python train.py --num_hidden_layers=10 --hidden_size=128 --vocab_size=8192 --positions="rope" --qk_norm=false --tie_word_embeddings=true --init="uniform" --init_std_down=0.0 --learning_rate=0.0074 --weight_decay=0.038 --decay_fraction=0.569 --doc_mask=true --train_tokens=133600000
Each number is 50 + 10 x the weight over the matrix's rms, rounded and kept within 0 to 99. Layers, rows and columns count from 0.

# layer 7 MLP up, 512x128, rms 0.227, rows 118-172, columns 64-127
63 35 65 54 47 60 49 55 43 60 51 43 63 70 56 38 48 56 46 65 34 80 39 55 56 40 53 46 67 55 46 63 39 38 50 44 49 41 28 40 40 60 52 56 61 41 42 42 49 59 29 54 60 57 54 49 47 61 46 49 45 62 35 57
24 37 54 40 54 42 47 37 64 58 56 43 51 48 39 51 44 64 53 38 50 48 44 32 36 45 42 59 55 34 59 28 56 33 53 48 69 55 47 66 46 57 49 50 30 48 53 57 55 48 73 49 48 50 44 56 43 46 54 29 55 26 50 47
55 44 56 54 44 64 40 45 54 43 45 43 66 39 49 62 66 50 47 35 64 50 61 42 41 48 53 43 42 54 56 38 52 72 47 66 50 44 50 49 56 60 46 47 58 45 61 58 59 49 46 52 43 67 34 68 42 56 57 45 67 53 37 56
57 46 66 55 59 57 59 51 37 62 53 46 34 43 54 50 62 50 44 56 56 58 25 46 37 60 34 49 39 56 72 46 48 65 62 31 61 43 42 68 46 65 45 44 56 48 54 49 47 51 36 41 60 40 69 40 46 45 49 69 40 24 58 40
44 56 48 44 59 44 38 61 54 42 68 29 42 32 47 45 46 52 57 39 54 55 65 53 58 46 38 56 62 38 56 58 49 61 56 45 61 60 56 51 61 59 53 57 54 64 50 53 55 54 53 57 44 45 40 38 59 56 46 56 40 54 65 48
64 45 49 37 48 51 54 58 37 70 37 59 42 41 42 62 70 48 44 45 52 43 46 53 48 59 51 48 33 67 52 54 39 50 61 44 41 43 29 37 48 37 52 32 55 42 52 50 33 46 60 61 46 77 28 49 60 56 63 31 52 52 49 49
63 52 47 58 43 56 39 59 68 58 49 41 68 53 32 59 39 44 68 55 56 35 41 42 41 44 64 59 47 65 65 36 64 49 60 42 45 46 40 50 39 29 57 48 44 34 61 41 53 40 43 59 55 41 51 60 69 49 71 38 47 42 47 64
51 53 47 83 56 46 52 63 57 49 56 41 43 30 63 57 58 52 39 39 66 44 47 44 58 35 40 32 36 41 56 56 42 49 52 58 65 38 47 44 48 40 38 40 44 50 65 40 61 43 53 60 28 35 47 59 54 48 40 65 47 58 22 43
52 49 42 65 51 57 41 65 55 54 58 35 38 53 41 48 57 53 47 38 30 56 61 51 36 47 47 30 40 47 51 36 54 48 72 44 55 41 67 49 37 47 51 39 63 44 44 68 46 62 41 59 43 62 36 52 44 26 51 50 30 33 50 50
42 50 55 52 53 33 50 56 60 27 39 58 40 78 35 54 44 55 46 62 62 48 65 54 54 46 33 55 53 52 28 65 40 47 52 47 50 41 63 51 61 50 56 31 46 58 39 53 35 55 51 43 55 33 43 48 50 54 49 60 38 47 42 63
39 53 55 45 30 45 47 48 61 52 35 55 45 43 68 53 66 29 58 54 41 47 35 50 42 59 54 48 57 53 50 53 41 36 52 47 55 45 38 62 55 38 64 46 49 55 47 73 49 49 53 64 47 48 45 61 61 60 63 57 50 57 39 57
50 50 61 53 42 37 42 63 44 46 37 50 88 54 50 31 61 46 60 45 50 54 64 46 69 37 40 55 39 49 36 55 56 47 49 51 38 38 39 55 49 58 61 65 60 45 43 35 44 54 55 35 56 67 48 57 32 47 50 31 56 61 47 71
45 45 50 59 40 59 43 64 49 37 34 45 57 52 42 68 59 51 45 45 51 50 44 51 57 49 38 57 46 63 43 65 47 49 44 49 56 54 44 49 37 25 80 42 46 39 53 49 54 51 57 45 45 57 60 42 52 44 46 40 49 60 39 64
58 52 37 61 60 55 46 44 68 42 53 52 47 39 43 53 41 34 52 46 53 38 61 59 36 58 60 57 56 47 54 47 51 50 58 62 49 37 56 58 55 54 52 40 36 55 45 58 53 49 42 65 38 21 57 36 46 47 59 40 50 64 51 57
60 69 49 51 58 49 52 73 54 58 36 34 57 49 48 51 50 25 38 47 61 49 50 38 44 54 39 40 59 56 64 39 47 38 46 75 50 49 61 56 47 45 39 44 47 59 41 62 44 48 47 64 39 56 49 68 49 37 42 45 63 51 36 46
60 55 43 56 52 37 57 54 53 47 37 41 49 60 60 47 61 44 55 50 55 79 51 54 36 38 58 58 47 49 29 40 75 54 61 64 33 41 45 43 36 77 34 59 31 52 59 56 73 53 43 51 59 40 53 37 75 63 67 52 52 41 44 49
38 49 44 64 40 64 54 28 56 37 50 49 58 61 63 40 48 56 39 56 54 56 41 57 53 32 47 37 58 45 43 41 31 31 48 41 45 51 42 60 48 41 37 55 46 53 68 46 38 53 36 49 52 40 55 40 45 31 66 53 34 45 57 42
51 55 68 40 47 42 39 52 47 53 40 64 71 45 43 47 32 29 33 24 60 49 45 47 45 61 53 61 52 47 73 49 55 48 46 45 49 47 63 53 44 45 57 37 57 58 33 59 36 32 46 54 39 44 49 63 29 45 42 45 60 59 46 33
53 59 65 58 62 60 42 57 45 47 44 31 57 63 60 69 41 44 60 70 51 43 51 48 65 30 84 42 38 53 57 54 43 62 53 57 38 47 43 35 35 49 41 49 78 53 44 19 43 53 78 46 54 64 37 33 64 45 40 49 50 44 49 81
47 43 60 66 53 43 45 43 67 44 37 60 58 37 44 36 48 45 39 43 36 55 41 34 27 46 74 43 53 31 48 52 50 47 43 56 45 51 30 53 47 44 50 43 43 37 51 56 64 39 54 52 51 50 36 54 38 49 69 46 41 55 54 49
37 48 43 59 48 69 60 63 43 47 50 31 60 47 63 40 43 44 54 39 55 61 56 53 31 47 57 38 57 49 39 46 31 49 53 47 43 43 40 46 57 48 35 78 25 53 54 41 62 51 62 39 46 40 58 39 57 39 48 37 48 57 44 45
56 62 44 41 72 44 39 67 57 83 36 61 62 37 60 53 54 55 47 41 58 53 63 32 48 69 54 60 35 48 45 57 31 13 48 65 51 60 39 37 43 56 52 59 37 47 34 43 41 52 50 58 63 43 35 52 52 52 58 56 72 52 26 63
62 28 51 45 61 47 54 32 50 54 53 48 45 34 40 70 43 51 61 51 63 48 57 68 45 63 25 43 38 53 43 58 50 49 56 40 47 57 45 45 51 50 60 34 43 58 53 58 53 44 49 45 49 56 45 44 50 53 57 39 59 63 37 59
36 57 72 48 55 58 44 51 42 63 62 42 58 49 66 38 36 36 61 43 51 55 43 44 45 41 62 52 27 70 53 52 45 38 54 31 43 65 55 59 39 41 58 51 54 60 54 51 41 40 47 43 50 57 83 46 33 36 57 53 47 34 70 33
51 39 45 51 38 58 46 53 30 45 22 52 45 55 47 64 54 45 43 45 54 54 61 53 52 59 44 74 58 36 54 71 42 62 49 48 56 50 33 45 52 34 55 44 52 41 55 54 59 54 51 39 43 34 50 37 50 49 42 57 42 50 45 63
39 44 48 49 43 53 49 43 46 61 55 59 53 45 52 49 44 50 57 57 46 57 42 51 54 43 55 52 58 54 54 54 65 49 40 55 52 44 71 71 55 53 72 55 54 46 50 50 43 45 43 52 41 44 52 50 53 53 57 47 54 58 54 42
19 59 52 50 65 54 53 61 45 56 62 61 38 49 32 60 46 67 67 55 61 52 48 52 45 64 43 56 63 54 45 39 64 47 47 47 47 53 43 57 42 44 81 63 61 49 30 48 43 41 54 52 36 56 28 49 36 48 46 25 43 45 58 60
40 46 58 57 58 40 51 52 44 43 53 41 45 38 49 62 43 39 38 43 59 48 44 46 48 46 42 46 44 45 62 39 37 51 61 56 57 62 39 55 37 53 66 49 51 45 47 42 46 60 49 57 45 52 55 57 36 46 47 56 49 39 52 41
39 47 31 32 45 57 49 44 45 50 39 63 45 55 58 47 58 17 61 44 41 57 51 57 55 42 48 46 49 53 52 54 67 48 49 45 49 33 53 47 55 42 59 44 68 63 56 56 36 51 33 55 46 57 36 46 50 57 56 39 45 55 29 55
38 66 38 64 48 47 59 53 41 43 47 53 62 61 43 51 44 38 46 27 44 38 45 58 34 52 59 44 51 46 54 58 66 57 56 45 57 49 41 15 45 62 38 56 43 60 46 57 54 57 55 53 54 49 44 67 67 36 52 57 54 42 55 63
62 46 58 36 42 59 37 60 48 34 40 49 45 46 49 29 49 34 50 45 40 62 35 51 53 56 52 39 47 62 72 51 49 64 45 48 44 47 62 45 53 44 54 40 41 36 44 49 43 56 45 47 40 51 38 46 51 49 63 48 56 62 50 48
67 64 50 66 54 57 63 58 44 51 66 30 55 58 57 58 53 50 46 37 55 68 63 60 39 46 62 45 43 64 57 38 59 50 59 53 66 26 37 56 46 34 48 53 35 59 45 68 58 58 39 59 52 31 42 52 50 46 43 46 43 43 42 29
53 70 57 64 25 51 71 41 68 65 42 56 50 64 50 59 44 43 40 39 32 56 51 48 72 47 35 54 52 47 47 56 61 48 59 55 49 64 62 67 34 62 58 41 47 58 62 52 54 68 55 44 58 43 37 44 52 45 35 33 50 62 76 60
56 42 44 42 32 57 53 43 47 52 42 68 49 58 45 46 66 48 46 56 60 47 45 37 47 46 63 52 39 43 58 52 49 61 39 47 66 41 55 45 69 54 50 32 42 59 71 40 51 55 56 41 59 47 56 53 54 51 42 62 57 44 66 38
62 59 56 57 51 45 29 35 46 64 57 62 45 52 37 43 52 41 49 21 43 44 36 57 45 49 37 71 56 57 43 47 68 48 46 47 60 58 61 47 40 70 45 62 42 65 53 37 47 54 38 41 52 24 51 33 50 38 55 46 49 47 42 63
49 48 59 47 62 43 43 50 65 44 62 43 49 63 52 47 57 41 32 55 66 50 45 53 39 40 59 47 67 49 66 42 34 49 57 62 49 61 11 44 40 40 64 61 33 49 72 39 48 75 55 54 63 58 67 38 57 49 32 49 49 78 60 54
64 44 54 49 46 54 44 47 56 41 31 53 47 58 28 63 51 51 43 41 36 53 56 53 63 56 54 67 54 46 43 49 57 58 49 27 36 40 59 46 65 57 52 44 42 42 50 34 59 49 37 53 31 51 35 36 61 48 41 64 40 75 44 49
52 64 56 59 55 58 41 39 61 56 66 75 52 42 56 35 60 42 50 46 55 60 47 36 51 64 36 48 48 38 27 65 44 66 57 55 42 41 52 61 41 61 37 49 47 59 40 43 36 63 65 63 44 34 48 43 38 66 46 33 66 63 69 53
66 56 42 77 47 43 31 60 60 51 34 51 36 31 48 64 49 48 41 54 50 51 65 49 54 42 45 70 37 48 54 52 60 50 38 48 60 61 40 60 47 52 39 38 40 63 36 51 50 48 45 65 45 62 42 53 48 27 50 40 57 50 38 60
53 44 47 37 55 54 50 61 51 33 50 45 37 55 36 53 43 55 31 27 37 45 29 36 35 53 59 37 43 48 56 58 38 49 55 56 46 48 48 35 52 53 31 51 39 58 62 45 62 57 59 64 38 48 60 56 63 60 50 37 47 35 68 46
34 54 58 49 50 50 37 51 55 32 56 35 57 35 49 51 47 47 45 50 48 50 52 37 37 40 49 43 35 73 57 51 66 47 53 36 41 57 50 63 49 51 41 52 39 62 41 49 60 49 43 59 62 25 49 32 74 42 55 50 63 42 60 63
54 47 53 51 62 60 54 60 33 51 43 68 57 60 61 58 44 45 43 42 60 48 48 40 53 44 81 50 53 37 61 37 41 54 47 60 41 67 46 47 40 54 61 58 62 60 53 43 75 52 47 58 45 51 57 50 66 54 56 48 45 50 44 63
64 53 34 26 70 45 48 52 52 48 49 41 46 43 63 53 43 44 47 51 68 54 55 62 48 46 34 43 37 54 43 40 74 27 57 46 55 54 57 52 34 41 41 65 46 58 42 60 43 67 39 47 37 51 32 52 26 48 41 73 49 44 41 48
53 24 51 43 42 69 58 24 37 64 53 47 51 58 54 60 62 47 54 76 69 47 55 40 54 53 45 54 49 40 75 38 47 36 42 26 56 64 42 39 55 47 56 56 43 44 48 52 38 54 53 63 50 66 45 52 56 59 54 65 47 65 44 61
65 53 45 64 43 48 35 38 59 41 58 63 41 51 36 51 38 43 49 51 49 37 34 45 54 48 55 63 37 48 55 54 84 62 57 39 49 54 55 50 55 57 50 48 47 61 68 50 52 49 49 54 52 50 51 39 42 39 51 56 59 66 32 51
54 44 67 51 42 43 36 54 52 47 48 70 48 46 39 60 60 51 45 60 45 53 57 62 52 47 47 58 32 50 50 36 64 58 51 53 60 56 48 65 38 64 48 57 57 61 47 25 63 52 60 42 56 69 37 48 51 58 55 60 53 49 46 58
54 55 57 42 69 39 62 49 44 41 71 50 57 57 45 33 40 49 62 47 50 63 47 42 60 43 58 46 62 50 56 45 35 43 45 38 51 43 49 63 52 57 48 40 37 73 54 58 47 62 50 43 55 38 54 52 53 63 52 47 32 46 49 59
52 47 62 32 45 36 28 43 60 45 66 34 52 51 69 43 49 48 69 49 58 36 69 49 48 48 34 54 35 62 57 48 46 59 52 51 57 47 38 34 65 43 58 63 45 57 36 47 57 36 52 61 38 59 58 69 62 47 51 42 55 62 44 51
38 65 49 57 45 54 60 43 55 35 55 55 44 40 48 36 39 41 51 58 41 43 50 22 49 27 50 54 47 50 44 51 53 38 50 46 45 48 35 59 40 50 28 40 43 49 38 38 48 43 60 50 45 49 42 35 45 41 46 32 49 47 59 60
48 50 50 50 35 35 60 38 56 63 48 53 57 69 51 41 44 59 40 52 53 49 50 36 68 57 59 50 63 47 53 54 41 34 53 47 54 68 48 53 47 41 48 50 52 62 42 59 50 50 31 58 45 53 58 65 36 44 51 70 53 58 59 43
51 55 46 28 50 63 54 54 53 42 49 42 53 48 42 60 49 65 44 56 47 52 44 60 56 41 61 59 55 55 41 73 68 51 59 76 38 62 50 57 50 39 42 45 56 43 46 70 53 55 69 43 54 41 53 50 63 36 49 59 44 62 43 51
51 32 59 31 66 40 61 63 51 42 60 47 46 54 43 48 63 53 41 38 45 51 44 55 46 43 28 49 62 56 74 39 41 45 46 48 47 51 67 35 45 46 44 47 62 76 67 36 44 51 50 46 73 52 40 65 37 50 35 36 46 65 63 47
53 48 46 61 52 34 58 50 41 46 59 58 54 51 66 43 49 37 60 63 36 45 52 34 64 53 50 53 36 39 66 66 46 50 45 52 36 57 52 56 45 54 43 55 39 37 62 57 31 42 45 47 39 49 46 52 46 70 42 47 44 52 34 72
48 53 62 48 45 66 53 48 61 54 42 63 44 46 41 48 52 58 48 64 34 52 42 41 40 40 46 34 61 49 51 43 48 47 50 64 50 42 50 45 41 44 52 71 43 50 54 31 48 66 42 41 53 51 44 52 56 44 37 47 61 49 47 50
36 48 57 56 59 51 36 49 58 44 47 64 48 19 26 62 31 50 52 44 73 54 39 48 55 59 56 60 54 30 46 34 30 62 46 59 46 26 49 42 54 42 37 50 48 58 71 48 73 48 69 47 52 54 43 35 62 48 49 59 69 64 58 54
# layer 7 MLP down (transposed), 512x128, rms 0.228, rows 118-171, columns 64-127
37 55 34 53 53 34 62 33 52 44 47 34 49 37 55 74 35 40 36 61 49 33 49 43 51 47 69 49 66 48 34 42 54 45 69 33 45 57 50 40 39 66 42 51 59 40 50 73 45 52 60 59 39 60 49 71 51 49 52 63 56 53 41 36
53 52 58 32 48 43 42 48 46 61 64 48 39 53 53 47 49 60 66 61 34 45 28 40 74 53 64 47 59 62 48 31 40 49 67 63 59 48 45 71 60 55 59 35 61 42 54 78 53 60 50 50 49 63 43 76 50 47 36 61 64 52 38 50
34 57 39 39 55 40 51 55 51 50 67 30 37 50 42 54 39 53 54 42 31 52 48 47 55 60 45 56 48 37 43 63 28 35 37 51 53 66 53 49 48 48 50 51 58 57 48 50 43 54 36 61 61 42 58 45 70 42 46 55 35 41 59 41
61 67 57 65 63 47 51 45 60 56 63 36 37 62 48 44 48 53 27 57 40 46 51 46 53 23 38 39 66 44 67 46 67 46 37 59 28 42 44 35 54 56 48 51 35 46 60 59 62 40 46 44 60 55 43 46 51 61 54 47 50 29 52 59
66 30 43 43 45 42 40 66 15 52 35 51 45 48 44 69 57 49 56 43 56 44 42 65 55 27 32 55 62 51 44 45 65 25 61 36 38 36 40 46 27 42 43 49 48 37 55 34 52 41 36 44 43 56 63 46 55 57 61 51 38 46 58 60
25 76 66 55 75 41 44 43 63 47 29 37 53 55 38 58 57 47 53 39 57 51 40 44 41 49 56 41 68 52 62 39 40 45 58 50 66 57 61 58 52 44 49 55 54 51 57 50 57 53 28 41 57 47 68 65 58 45 41 53 56 47 46 40
40 46 35 47 52 58 54 37 51 64 43 35 26 65 52 25 54 53 50 51 48 69 51 58 52 44 41 69 56 51 48 57 46 42 65 72 67 60 47 36 52 28 68 59 41 48 33 48 42 40 52 39 40 65 42 56 45 43 58 66 37 52 43 49
43 47 44 44 68 48 43 50 39 50 58 43 63 69 45 56 64 46 61 67 53 45 64 52 44 48 55 26 31 45 67 51 45 50 41 53 73 62 42 59 33 52 33 37 51 36 44 41 45 62 41 39 49 67 76 53 58 62 36 49 35 35 47 53
52 41 65 50 64 38 45 41 36 51 47 45 51 48 49 62 40 49 51 54 46 53 67 51 47 52 50 44 43 52 36 52 46 57 57 47 55 54 49 34 52 43 58 64 56 47 57 46 36 51 53 44 53 42 55 49 44 56 41 48 55 61 43 48
61 53 48 55 56 69 59 43 59 62 58 51 55 53 49 56 55 54 50 44 45 57 43 41 51 61 60 51 56 52 71 48 56 43 48 51 54 58 50 34 49 47 46 63 59 45 59 39 56 55 53 60 45 65 55 67 50 43 54 40 58 56 54 34
63 67 46 64 52 52 53 56 35 42 73 54 57 46 31 41 41 57 47 49 54 55 40 47 53 59 42 34 58 41 39 44 47 46 57 43 56 51 54 63 44 47 43 53 47 40 57 31 51 47 57 34 45 54 63 35 47 26 41 42 49 58 46 44
69 35 46 66 42 52 44 45 39 44 38 46 54 55 46 44 54 33 34 48 75 58 60 44 62 50 42 53 46 36 60 49 57 33 70 56 52 60 46 66 45 60 57 68 44 41 58 76 53 59 60 33 38 42 36 44 63 64 69 52 57 67 39 56
52 44 62 48 51 35 36 46 58 39 29 50 56 52 57 59 48 56 55 79 33 47 51 45 67 37 49 54 49 52 66 52 54 55 22 60 37 52 45 53 35 54 63 59 46 36 45 41 60 52 44 45 61 64 36 67 57 48 65 67 48 47 47 61
50 40 66 39 53 56 56 49 32 61 43 42 43 61 40 55 65 64 56 45 59 54 42 46 55 58 38 39 47 42 51 48 67 52 53 47 47 55 48 52 68 53 51 46 56 51 61 45 46 38 47 41 44 47 61 70 49 28 35 57 49 62 53 41
48 31 51 44 54 50 41 40 49 47 51 53 42 49 47 49 60 58 55 61 48 46 49 57 47 48 44 59 45 60 37 52 55 55 42 33 48 56 37 48 50 51 61 47 48 51 60 51 42 46 43 41 65 42 55 31 44 48 54 55 30 40 45 51
69 44 52 45 53 56 67 32 65 36 65 52 72 51 49 39 61 65 41 41 55 39 37 27 37 48 59 56 53 78 45 49 56 40 44 40 51 53 45 58 47 42 60 52 43 60 43 65 44 46 62 28 64 44 55 56 45 61 48 51 51 70 41 45
51 32 54 56 66 49 38 74 51 53 50 57 55 36 54 71 62 51 55 45 38 45 53 44 56 48 53 45 38 58 56 53 49 46 52 53 42 49 48 25 40 46 74 62 48 62 41 58 41 52 61 43 38 61 46 59 44 50 67 41 63 49 40 66
32 45 53 48 56 37 48 45 44 42 38 42 66 51 48 54 50 66 53 48 62 44 40 60 46 70 62 61 56 56 37 39 46 55 37 59 50 37 47 38 41 50 49 43 49 46 72 57 55 31 41 53 57 34 63 49 50 57 38 53 51 58 41 49
62 68 65 50 63 51 40 24 54 67 43 57 31 38 48 48 42 56 59 69 82 43 31 39 55 46 35 40 52 55 38 66 41 68 72 23 51 58 66 52 49 63 40 56 59 54 66 27 52 47 51 40 43 33 43 53 34 52 34 33 47 60 53 59
56 32 35 42 48 40 60 53 46 53 57 43 50 50 48 56 51 65 44 57 45 44 52 56 36 51 23 60 47 43 52 47 65 47 76 44 49 56 49 49 59 63 58 75 56 50 52 44 42 51 36 31 52 59 42 36 54 50 57 50 30 47 48 46
42 42 46 60 34 52 37 64 51 32 51 46 42 46 41 56 56 51 53 56 57 50 63 53 58 57 43 58 52 61 61 57 30 44 56 42 58 46 50 42 57 64 54 44 39 53 52 39 80 46 57 51 59 67 46 42 45 48 23 44 28 65 43 58
58 58 53 40 56 32 60 55 57 68 36 55 44 55 43 58 57 63 40 44 52 53 34 58 47 72 60 79 46 28 40 60 51 38 65 46 65 65 67 30 52 51 47 67 35 64 55 64 56 46 45 53 54 41 43 52 45 43 57 54 50 60 41 70
49 58 52 39 41 49 71 36 64 57 52 59 59 39 43 52 56 50 48 47 54 40 54 32 58 54 57 51 64 56 58 42 44 50 38 54 48 55 68 49 54 50 51 46 39 59 46 55 58 59 47 56 80 53 45 57 56 62 38 49 59 39 52 59
37 45 46 46 40 24 49 64 59 54 61 44 40 37 42 59 56 57 37 68 59 50 35 43 40 70 53 72 35 42 32 40 59 41 59 70 61 63 56 32 37 50 45 40 59 67 48 60 42 62 46 56 49 67 46 43 48 50 69 50 36 51 53 37
53 58 59 58 63 42 45 51 63 58 48 57 55 58 53 43 49 51 54 53 41 57 42 38 55 57 51 28 57 39 54 34 55 49 43 42 34 52 57 49 49 46 50 56 58 62 35 48 43 60 56 48 56 62 44 44 33 47 46 46 45 51 52 31
70 54 51 52 47 66 46 62 56 30 43 47 55 34 42 49 56 61 41 43 47 52 55 39 52 61 54 51 50 43 37 45 42 58 43 61 51 51 47 51 58 50 35 36 48 36 55 49 64 57 63 57 50 49 57 37 42 62 58 58 48 49 53 60
45 52 62 57 45 37 40 32 47 63 56 53 63 64 35 51 50 37 60 35 45 44 41 28 44 51 47 56 47 41 50 46 59 40 56 35 52 47 43 47 44 24 59 35 54 59 49 65 47 40 42 49 64 48 59 51 68 53 54 55 47 45 63 39
66 39 49 50 57 56 48 42 44 49 50 68 53 62 37 45 67 53 46 40 43 50 40 53 56 47 45 53 43 47 48 53 58 62 52 42 54 42 48 27 59 43 33 57 35 39 48 51 49 44 47 51 51 53 36 47 49 50 46 47 55 56 54 53
66 46 59 56 57 52 56 44 37 48 73 32 57 48 43 59 43 76 53 50 47 58 47 37 65 60 52 38 59 61 39 41 48 55 38 46 53 61 75 60 48 48 44 62 31 48 56 51 61 58 84 48 53 50 56 56 42 45 57 57 57 49 67 30
64 59 51 46 48 42 56 54 52 50 64 33 44 38 50 53 55 76 54 51 49 65 38 54 61 34 61 47 52 48 56 58 55 51 41 32 54 53 59 57 54 46 55 51 31 67 45 37 56 43 36 41 62 60 59 41 54 71 54 49 55 33 45 49
54 35 32 52 50 41 49 40 50 42 59 60 59 48 47 54 42 40 53 54 47 48 55 53 40 53 41 63 52 57 47 53 48 49 56 62 48 47 37 51 49 44 64 54 45 71 32 47 48 41 40 54 39 42 54 35 56 37 57 44 40 59 57 40
49 49 64 62 65 28 43 55 51 48 60 68 57 59 51 55 50 37 70 33 66 50 54 38 62 46 52 53 52 46 47 48 44 41 56 45 44 45 48 54 63 44 49 72 49 61 52 65 62 61 45 52 31 53 52 59 58 41 29 67 42 25 43 40
43 57 40 49 38 39 45 44 47 48 43 42 39 65 65 56 70 59 42 65 43 41 41 37 64 65 61 49 57 48 30 43 51 41 39 55 44 54 66 58 51 41 38 62 34 61 43 59 49 50 40 57 60 55 67 33 43 55 62 49 36 47 60 54
61 46 55 46 68 45 42 52 50 47 47 43 40 41 49 57 38 38 53 50 56 47 48 57 43 43 37 44 57 40 42 51 55 44 52 41 41 58 33 57 34 45 53 56 49 41 52 50 41 40 40 48 48 47 55 51 41 57 52 38 51 56 48 43
47 47 54 39 63 35 42 48 47 59 43 61 51 67 52 26 52 49 62 45 51 55 45 38 64 52 48 51 38 48 52 57 33 63 27 58 40 52 49 55 61 45 54 57 47 59 52 34 50 50 52 44 54 49 48 48 57 55 49 58 56 49 44 28
59 36 44 56 45 32 54 48 40 43 41 48 37 59 46 50 50 23 67 53 76 66 61 55 51 53 54 61 34 71 62 65 59 33 68 35 42 42 44 57 42 51 66 44 50 43 67 70 47 68 63 55 35 61 80 51 36 62 44 60 47 65 76 33
57 47 45 45 60 53 49 65 50 56 57 58 43 25 66 55 46 62 50 53 44 43 44 42 30 45 70 32 43 68 43 52 49 54 59 61 40 40 39 64 43 48 62 58 53 25 46 47 51 58 53 53 52 49 59 49 64 46 42 44 45 45 38 49
66 50 27 58 47 40 40 48 56 60 44 49 54 50 54 67 53 59 60 60 64 44 47 62 49 49 56 51 63 57 48 51 53 53 36 59 37 36 56 58 44 53 45 49 49 49 33 46 50 37 42 47 53 52 55 70 55 50 54 57 46 52 56 45
42 57 48 55 55 49 74 34 49 34 62 55 48 56 41 54 44 49 40 50 53 57 56 56 50 47 47 33 61 49 43 44 42 45 64 55 33 41 50 48 47 52 36 61 58 49 57 59 45 51 49 46 66 47 54 35 45 58 51 45 56 65 52 42
54 59 45 36 49 75 42 60 45 35 39 55 36 50 48 46 45 59 56 54 63 44 44 47 50 49 50 45 50 52 66 66 59 43 49 48 68 46 67 74 43 58 59 35 50 63 40 39 58 65 69 53 65 42 42 68 52 38 36 57 52 49 43 35
46 44 60 55 48 34 48 55 43 52 54 50 56 73 44 50 56 77 46 28 55 45 57 59 47 62 43 44 58 49 59 49 57 52 27 56 52 59 57 34 51 50 25 55 40 37 37 67 68 67 50 56 52 43 44 44 39 61 50 57 59 55 57 62
58 46 32 44 45 53 44 45 61 49 40 46 44 48 49 41 49 45 34 59 52 42 53 42 41 69 44 45 33 55 49 70 44 56 35 49 65 48 49 59 41 56 51 46 52 22 57 41 37 61 36 30 67 40 48 40 65 47 59 36 48 55 50 46
35 69 63 52 30 56 56 42 45 62 46 64 51 67 53 51 65 50 59 62 43 52 54 48 43 58 55 56 51 54 55 53 43 66 56 63 45 40 50 48 63 49 51 44 58 51 51 30 57 52 58 43 49 55 67 47 54 55 55 39 47 59 52 54
60 44 62 61 49 42 68 41 42 29 32 53 50 52 51 55 53 45 45 55 68 55 61 33 55 57 51 38 22 47 62 63 47 49 39 54 72 55 58 64 51 32 60 51 41 51 60 36 48 62 58 24 61 45 45 34 49 33 48 40 40 72 60 58
53 38 37 41 50 48 37 48 51 48 53 30 57 57 46 37 46 65 53 50 59 42 47 43 63 47 60 38 49 52 51 53 57 40 56 44 74 62 54 63 55 46 35 34 51 51 62 55 63 32 47 60 57 33 38 65 52 32 43 56 33 52 42 42
40 45 48 42 49 45 52 55 47 37 55 63 38 54 54 53 47 48 70 63 30 24 60 44 38 36 34 49 57 60 69 46 59 52 50 37 43 49 34 35 67 38 35 41 63 50 38 46 43 39 58 78 61 72 62 40 51 43 57 71 55 40 58 46
46 52 41 57 46 79 47 71 53 59 53 35 34 27 46 65 48 43 48 34 40 44 56 59 28 53 42 43 44 45 48 49 49 48 38 43 51 54 48 51 59 58 67 42 49 36 37 44 50 56 50 55 56 63 46 57 56 40 46 53 51 63 55 39
56 57 47 75 37 57 60 56 30 41 32 70 63 60 40 53 56 48 48 55 34 69 40 32 53 56 39 52 41 41 54 53 49 51 50 37 44 64 54 54 50 44 47 44 52 48 50 46 60 43 57 37 58 32 41 49 47 53 53 54 42 59 55 53
51 48 39 50 57 47 51 49 41 54 43 45 54 45 55 51 50 46 51 41 71 43 60 49 42 38 46 53 35 71 41 48 49 38 68 65 57 45 40 49 54 53 51 47 57 60 34 61 44 65 50 41 42 55 43 61 52 39 64 62 59 37 41 56
37 57 38 56 53 55 59 65 54 39 49 52 44 37 48 58 62 47 47 45 42 62 58 46 38 55 51 38 59 48 39 44 55 45 32 38 46 48 50 51 60 55 54 48 50 45 47 51 46 46 70 61 43 47 59 42 47 52 37 45 56 51 49 42
69 33 44 62 60 36 33 57 46 49 48 57 54 46 56 45 53 41 36 50 53 46 56 45 37 63 62 36 49 59 57 46 41 53 36 40 47 43 41 46 52 47 48 35 49 49 44 64 47 64 44 58 57 54 48 54 54 63 47 38 46 52 41 32
50 55 38 63 29 55 36 44 51 63 36 44 51 38 54 53 28 58 48 66 65 48 66 50 52 48 70 55 37 36 30 60 57 37 59 56 47 41 44 62 43 62 38 59 52 44 43 66 41 63 49 64 35 35 68 29 65 42 55 50 56 45 42 66
50 52 56 28 46 53 35 61 53 51 49 59 55 55 29 50 47 60 42 52 58 32 55 41 55 47 54 57 51 45 38 54 67 65 69 48 44 51 53 62 68 48 43 49 72 29 60 57 53 71 39 57 56 42 46 51 26 27 39 47 58 53 59 57
72 43 27 50 52 68 42 51 51 44 61 47 58 46 61 40 47 56 48 33 48 51 38 51 48 52 42 44 50 44 58 51 57 52 35 41 59 44 57 33 56 42 40 46 36 36 38 49 47 50 44 56 43 44 47 47 65 51 48 62 46 41 54 54